Weights of a small transformer language model: value residuals.
Each number is 500 + 40 x the weight over its row's rms, rounded and kept within 0 to 999. Layers, rows and columns count from 0. Numbers have three digits each. The size before them is the row's rms in percent of the matrix's.

# layer 5 MLP up, 704x256, rms 0.0981, rows 82-115, columns 64-127
103:567538524533481500499449523516533527535473490526485530543505501586492454445493485577570473511521523522498479446441551558471485486533451461555497517455514553453523472455590492495537539531542487
096:448484474415504482570533555504474490531516571513522478470487512501485526458541459510476429496586517459516492531530592531512581520474506592436392466522487501454508558469514570508557526513497565
107:487482420534544500527510490498453456529554529466505572505587438548538503488494472537557491514477541493524496471498525477560435547519556542519416536490469524496521489464471465505529482497523487
103:497523503491577510484523540488470459508531449490459597506565560483486514573567472580538520499471544524446490492474551503565468461500529517531483519504486469468478419396540480516480508482492516
100:445539478459463548544497516491492500478441529534457453555490451446506426426511479537472494552484410498620568506512471528483454523518516524538532479520510487550541567528516529513524513576431466
102:577519488520550477558492540518516510504483525467483518463474498459488481532459544467477450474455533512527522522518514487470522508503579454483490475423489473509526472513553549567529497606519407
097:506544444507528472538547474444518479496539501473526427540486547582477506516520506440556514468508444454500480528476491548503562453538378392524519459486497526566509497536467437555502584459548495
096:550543552474451446447504496485521428550516480502500489541517477501544507537484472504436470471535425497496479521439462485542403482489518458457565532442520525488459424526536510544472551516495558
095:526441487507502538488478412476462526559535501475563479520494481542487431489587568449558471572564519571458508496497485550428568493536454447466494539501448467487574493485454526393506481493500491
098:503534469555493486494495472483466470479493505481521514503471518429485473469455477498418553578558423525594622420526555495516400493505492511534543419456434525514476511529482512490500508581472513
104:490453479500506525456487500546451546469566406496469517418526473475536452427417489473462497445457499484560507550549487547453544502537509525487495506517531476579531514473509535449509511547505518
098:486508439513477469471574506538513479476452493463501517557420538505494465467534434566511504448489400498437488510547499519504445524419542504482488580458496435513508549505544491476481441453478512
097:469484531527455539503520481444463462509521489446540419438500495489531454495512439492518449530470507518497543608471544550514432499553523533511488560466482483522503500489456561494487425537566525
108:450488493493502514460493463508452468524485488484470433499525503513513542508471464535500525554448423469498429482526506481466492497545446439482502514500475475427447457477502406443543507459417503
097:480494472582492525495479500420517454478492519518509522496549441519534475509511533494456472467421550529559542522530584484456516494509541470505560480550534528477511443459468466460577497504501505
101:476525489425521504455464492476386436580459519406460429500544525503555504483538493493487462500544579474457445482540523499461435417551469452481534502514503554451519507512462427467492479510442553
103:511509399480463471477520511566470455485581504563452518472540452459478494559607485534483539484427459445506559494461522497494459506571526505503479585473537524438526544493478502503483429547515491
101:511497403488506495573526495500510551495495487503415536494494493423522476508413494542509510550438425428502522570483521511482492468523512560553542474499481497498478506520488512537459535468458417
098:533438472491484483522514484589442470512487513446492564502540477527457542554537494492500517482507526557500497483493530534518550553522541552521524480508485505514548445484513453516527491500533515
098:479515494532471484509496480473578551458523472480511490521486500509563516412557479542467525498508456457520479488523518425544453522513498533518515544506529508464444499438506526481513456507468534
095:459486604550554526546498577557509468504515432532417508466500502595546520545545482534515518483462521468451517463538511402473572500535512490496473485545536504550543488417636436496514506455492553
100:489462541525436535483466480535529476368524459510462463453438498542476428463465566457511454518523518428478609460456496471537430564463438489512537542556584537522456503528469561516495483425493480
099:549480514469444561522558487519511511463546563429524423437573511522512532591548568430562529507533548485498511483466485492523488468478486500562544450497542475536454565501541487456431518469493419
096:522529432498382454444556479534582529551510488473464477538554504499507496465424553525454610553471549515551486516506564498566489514475450534543473490479531481449503488479449491439511476544549490
105:493485468463564491510493505515482497540459510435497534513440518591402484506523512505529495457460468564481573498491488521470518489439524530544502559463565470514459491518437530454487540496503562
104:516542513476452501448508483538501497596447567502481447490511506494478539507466537438536508551508513475452527496461507451532574479491550547383507529580490524495530465469616434499499559477516480
102:479528610545502461514499566453507492445552420539488492468480419538532482549565516501477509466581477491551433531481486492536462576483513511492517544553445548542528462448490484537530435474514428
095:517574413510597509471462576448476448485513493492545443435495482483451558514545565473461472513539452437482533518529562483495516463546544502507401529554504541487504435479505465570531462545517482
095:567419519485469516466511424445453536476503482536455542458548506577470530479549532514466470471533501480473546471467475472505515470517450474498479529527551513470529450558565518444530564553530508
098:486498519530509573517571467477487537481526512555461500534519497489511466444554499514556525529420507632499451496542522423501474557480474471550560555540549507496489481491409445445497530516502565
106:448541530454499494407546512501527454574513521500428563547569513504545510537465476496562477475434461486530394525493532448518488483558493493516507495534531511442494552528515386490534521479534532
092:470528496509518553503457499476544509509540502462501488499476426505504471465488556536485522581542499473505528506497487490484432444482478514478636470541454543483484469461506498478524463542513495
091:520566468550555525558539592502426541458535459568439455514482543494509564425474459549544431507490494537511556529497458538514526504492552530494579458531488530503540529499552518489449501501547500
085:526476582513478526535521536437459575492470518551555495511430442474452504539503520457551468525496578514501478545515501564478469536499529537444490497502530545442468492451444518473435549445488474
# layer 5 MLP down (transposed), 704x256, rms 0.0933, rows 82-114, columns 64-127
104:487462532515408440487598502498474498460472466539474465499493487561567508553457515427507558542458500485487518495491475522470474553487482493453524557522510530504442521460505439488456500509626504
094:529559432473413512499475522489541529442497475586561475514532460460536454485470484523467489507474518444502458454480492464542539477450506468465541493491570487569490552493582543548536439504466481
102:438508505565492506542479467476545447504470547607487443500577484511555509539540534564459497501515531474517539440438486464515499482479461568558541489474502523470492517537511486529487489423506485
104:590457499503517459501530534548521425453497510547494523570501486518545480523577464490588501462504518511479492513559557470446480523414602566455524499446479528454444532409527411526565558522518491
099:508457517518520518464519519538508478433528518481517582524548516516484485524548488489583558508479397539545473456500515481524541512567486550583500460522485550503453541513556450544476532499449461
103:526606491590535515485509434464515417471501459532476488463478420500573510509441445508445453500599517548476514528486497507468430544539429536498495531504556509488466627538519488523518499518523516
098:488483566562452484491513548444481457471505524521470503487430497484467488459487552541496497487528557524472493493534438566500537563446570533570527442558573562494507543538500540508513520512463438
097:480466473545517549518436525484475508421465501480582480522469531385537546497479540482509535569487519514478531504521533488493536520552463477530482421515497512490490508414498569487438524559542485
096:515535505496565454461501519528506500474449503482521500546498545423472552480493543519553556458456447497518538569435439491542491466540519440465432449473547479520459462499479484510422511529421525
100:572459506597503463525467497493515473511531515494522470483445514529455467517532538478498399559545565439558494498423512541530479542521522506521562490489469488520461454567482510478499483486481546
102:538494414521505437457525554492457550456477597525502481524466476463519489462485538527503522475500499502436522386506532472473566529420477502527476470514499525600489525487495532490559485504496438
098:521506451473468538533473459531567524540478464529502408498590492436517549521490510475463485499468486437484433550482461485503511494493523456496480484546533473449423527528549510479509563517518489
098:495543501503568460546451566553454503458507460468469565496440529448518534511483509514540457483541485493409536429538548541588464556435542486445482489499505557588548490535499529523504544504446545
105:506432548494560509561549536561486461442462467525477572508462511481440501522584489555479477497482524538382547477491445536497461520516517583523507502487488505522520468485502398408586463438531472
099:487426457428507530491558463543495462483523473454484510501527412542507509447466557606505489474491475492474469536483499494402530582430525459512462539458505531548551521471499528454550534537473415
104:472461463524568543541550542536493443488557504481508538524492549476474506557538487425596510505517570487546504583482534550498556491579570501486503387524485503450505527520539532465470520491512436
102:561531503576500465429554535565579489447467453539511441543479491528476517528475560493531469467523486505505433515515502526501496502511493465515591492433493489530421561550500538516464494541505481
103:467486504509417427508527500477515528465436525500516495547492572487514493497450502542482460499479519534507490536509503476509544474468453483497557505413526519608532446452457465566479502513591517
093:498567559501487492504443457522537451471445509520570482478491513508467530515499490444467484490567585492541489459476509492457554498488491544479524492540517472417521498484499518453518512514530530
098:496450477510489513501518561500436539458519477475575552477578472492552380468460514535475486532521482519508587448517534475468512571533513506455470540537470505483490514510491471536509476478493539
096:508486422447523503493589454573523483446528435470567413519444480438575489494482556494455522500491489533559492497501467519504498412510448498440488474461510473485451528477505436471398523465486484
097:427440533541503457513603472495522489462518425462456504552552467553423518503499502523473478527485406520500514521473521530506486577451527517517547550441429512519485535451486545501628519547467501
101:530529498493485509470506482567507454494501462457485490468538509443548489527530497504551417523546533560531567521445530495514499542485524474380464438458518565413505500475536548537481532518487639
099:557526509544461495597525440523469549473564466515468465432571514547549518499546628494513508508505552451497554415441456530499540518432430477495509560402523527539496532453479498498441498581565497
106:497582577554433537489507556479496520547543481494528463425443486504484487461451512541468461508495535493607517450526535495569496515475567464479482567530501573500571611479504542476504490469496505
102:473496497463539507538480495577512583570509609473453524535444462523445495464546454453530568493502425481516479477509465514469471473446498499434586561502457541514493534569463466530485455489520560
101:520500545480457427423503502475420447522495492436487510534511519583626575477484535541518505515473537445530495540527533509475499450485561519501506473556465549513497466538593572505505524499467507
096:537418492512499527529497507413477476499489525495466521489523516477444601547581529382516456517513468454535459542504500555535519486549491552522419548468493431488517448507403474538487529547535496
097:544583452488495477498492530530478594368514522486484544471506508492507445476525556544430533478602546497518531483481517432483430441508521476466496534442462512511495511547456524503444480557443517
101:493517511471536510499435508485424537443536512470459522471535564439471509464439482503518517551547517526528514564511576429431504443506516539508515498493477533450489467549486568563508432474509503
106:504469476502554485409502496565483529552486469575500555503521515547459501587443480537500484482488560397537499493487491441572462525581419537520507449530500538486508509507516488510542526469402455
091:491492606490518507544498500458462437470486540524477512495508555556515439525526538517596494408476507518488481473451557447482469487425482521514465493541475499495475522531559498516567508519461470
099:453549521573481535457503499473522504494424503483516539503493537491568482550521489558445487533502559419475491503532483548531476468499505416430487497392492519558503497450502531496528533550502509
# layer 5 MLP gate, 704x256, rms 0.0953, rows 83-115, columns 64-127
097:458528474420476444547569565503490518509502460546538538520459522490425504526512478553456469525469449480515537482599479544541384588425513568533524450446408511441575517406486479495467406504487531
102:485446449519574520489487515506423483435492478463521487492538457513583472468571473528528485483480465603472510517482528509530501481459464502461405506484499428496558471518484425481527576428485533
103:603583568494427538450476494546433509453462478552396509570444511512488533550497507434426480513502549446553489533582494468507505499481404445574519451446529522478422476497473463499464571446482468
103:475474535454434446468498550456532537484476486476547514507594513551456460543555504473483513443413476492465481433497468487528509576464508467531549457465482467523494474499500422515490464538567485
102:436527449533515494524482506452491518456522518532537563490425494549511491495509486504465478484518405549493512560502558503539465586464486528545499503525481438501500533495570503464440529529509512
097:495476519463509501530477513600472495514449513469521480523487478413381486500519474533502516487497602463589472490496501486512540522493531535459458501479492573482551502478519501519510544513499457
097:538437534468546429516465550516514584482543472462500533498471522525553509469494544468506464485532534514484496607537534513505522540478538523454517553537516499472530501470447548483510479537554530
106:452478461467574465531501481545501515486440539517519547484515494435513458495437458496491522558576449525472555479548573493528479520498551480505505506494488423489526483576519453464512449557449557
102:516471536466467512525633565573513469502528465482470505519574506535474447467470481533446460536554500489504516505530482501492539530565542416459420504452559504558541540472486588527504514477532489
104:531546485507550457522484540504446512498497476520534528541486560507480440644514521430514416496504460516518481497510482484528479441509569492423524526483506486499516546459515462516550510512496512
099:465554509535525420495566491493467480526496402474491494514451512515515495434541451488456461571560510468561543518541519489480498436483467479501479562425515488469473480500450524527514466455437556
099:547467486516557409526413476564486481512402483520501517519465436526481489465467469501511499547564456500537458466526564508464471485484457610559488570513574445483560429474520483508481584464424486
101:448455518550474485477479440551387507560514470509528503491545490467450533500410473522525516532457487482479411504514516460513544605562437496548551458494426501454446501536426509468435557477489505
099:502577537454460543531498441517465399487493434565447554485446562513531446496530544487499632541512544540501456521512457496572505445535525545458478448461450450458443486516547494490447498513555533
106:549489488476468448500441502556499505487510425447519435450541435491498414444499484532420502565508476552567535521564586494482472523490480502533487561454458490445499546461497531472475439494493506
099:526416558500548514545571491532476528508531549532504520537545459517480462478462538523527501526583530475518441517563482502444524485538522457489482439511572508475524468449475404518536467466416452
103:437497562492431533487524455508523521538492512490520573494455464452506512516585518431495482523466538512556506516527538466529523465542456497456512487475476500518504535471455557478525494552459517
099:498556549493538497504513470504496457466436511471563479461489544452468449540431441514468512506530466440531477489491544486483539472461470521420465487475469505488523488495498488471478548441524484
095:524482454464517443505486537477440589563514493475546464431489505510425519480433492522493537526498459475465435493490460478530560493476492446504502481512519538528527493441456498492423599492575549
094:483505538436529481533471431461504495509417528522457488568511488484505495483487460577560447478567420528474452515467468490446468589518464512495499513582448514493514469521494539541496504534497476
102:474475410492557509511522535476481591520514432481494547511497515447503517535531475541465588501435477518500442561599533527534500483450618534504510526476418462504504473539458473483454516476476462
101:548488487470462425599494445476489486520481510493466504569595485526542555581528497514586459488536495510537565546474482518556462469491513506462398481464447452416430542517498455511510513515458482
098:505490501538482556483473475485471484447519466476568498472485583524505519517485483471531462497511518575547435461479513481565557497477509565470504476514535472533505522556480522521466584420439527
104:501485517534492445491558516487502498452496526493547569527555427417525448589527559571513517552434493528538468522474510453507473479523533469547413519484451478437469503439393494440529449468517492
097:458490478529517445510557362476431499451507498509521498485536584485550468619486463494447532549474549446461585522471467596577523462443516500478467496506495447539498537519492483478553559541550565
099:493498504469544549569479549477435545459484396466500488498510470502554490474498466573487573572553412502501495581600526473533424487499469485540551462455502542452499485435530489515473522503468475
096:534422442448590462482417492517535488421488472521524529478525525494521469494528511518450451556490461453541487484462463455484544533492531563493492473499576440493530458490496537493508464553532412
100:429529580431515486507428525464452435442557476485588534502484524504487481543512536478572521459484431570476490452482455428557596515495520533505483576591537485489550535539469483460575527445510502
099:549467486378473531454591493536541482526412519501515542471519499504444497544455484490445506538496520547549520512488471457438478419496499549476549413524469472548531519479502481513468548547471459
105:535538480501568487485502536456556513511532395552455536482434481441497568537520465559507546568481477499549494526542543529550426515467496518528441412449467506512521438467511477441450494464438480
096:466539482558497537538493504489508522451517498533501507501557497487411500490495506501452453512513516487535558483518545447468454463474488545541489539557548484516496429469496515518433513545445471
102:487481453503580496504471528503496590443528516506496472525548413578549538449487509507493534554551482540487488461441429494481483510519520487548483555550473438450468565381426528452498488452543449
089:487552542560484500473453499514484485530520495523470451554527533488520446544568490553490433432407562543568537494475500579483454548394451491586486466525495498485498512551500627434520495546542496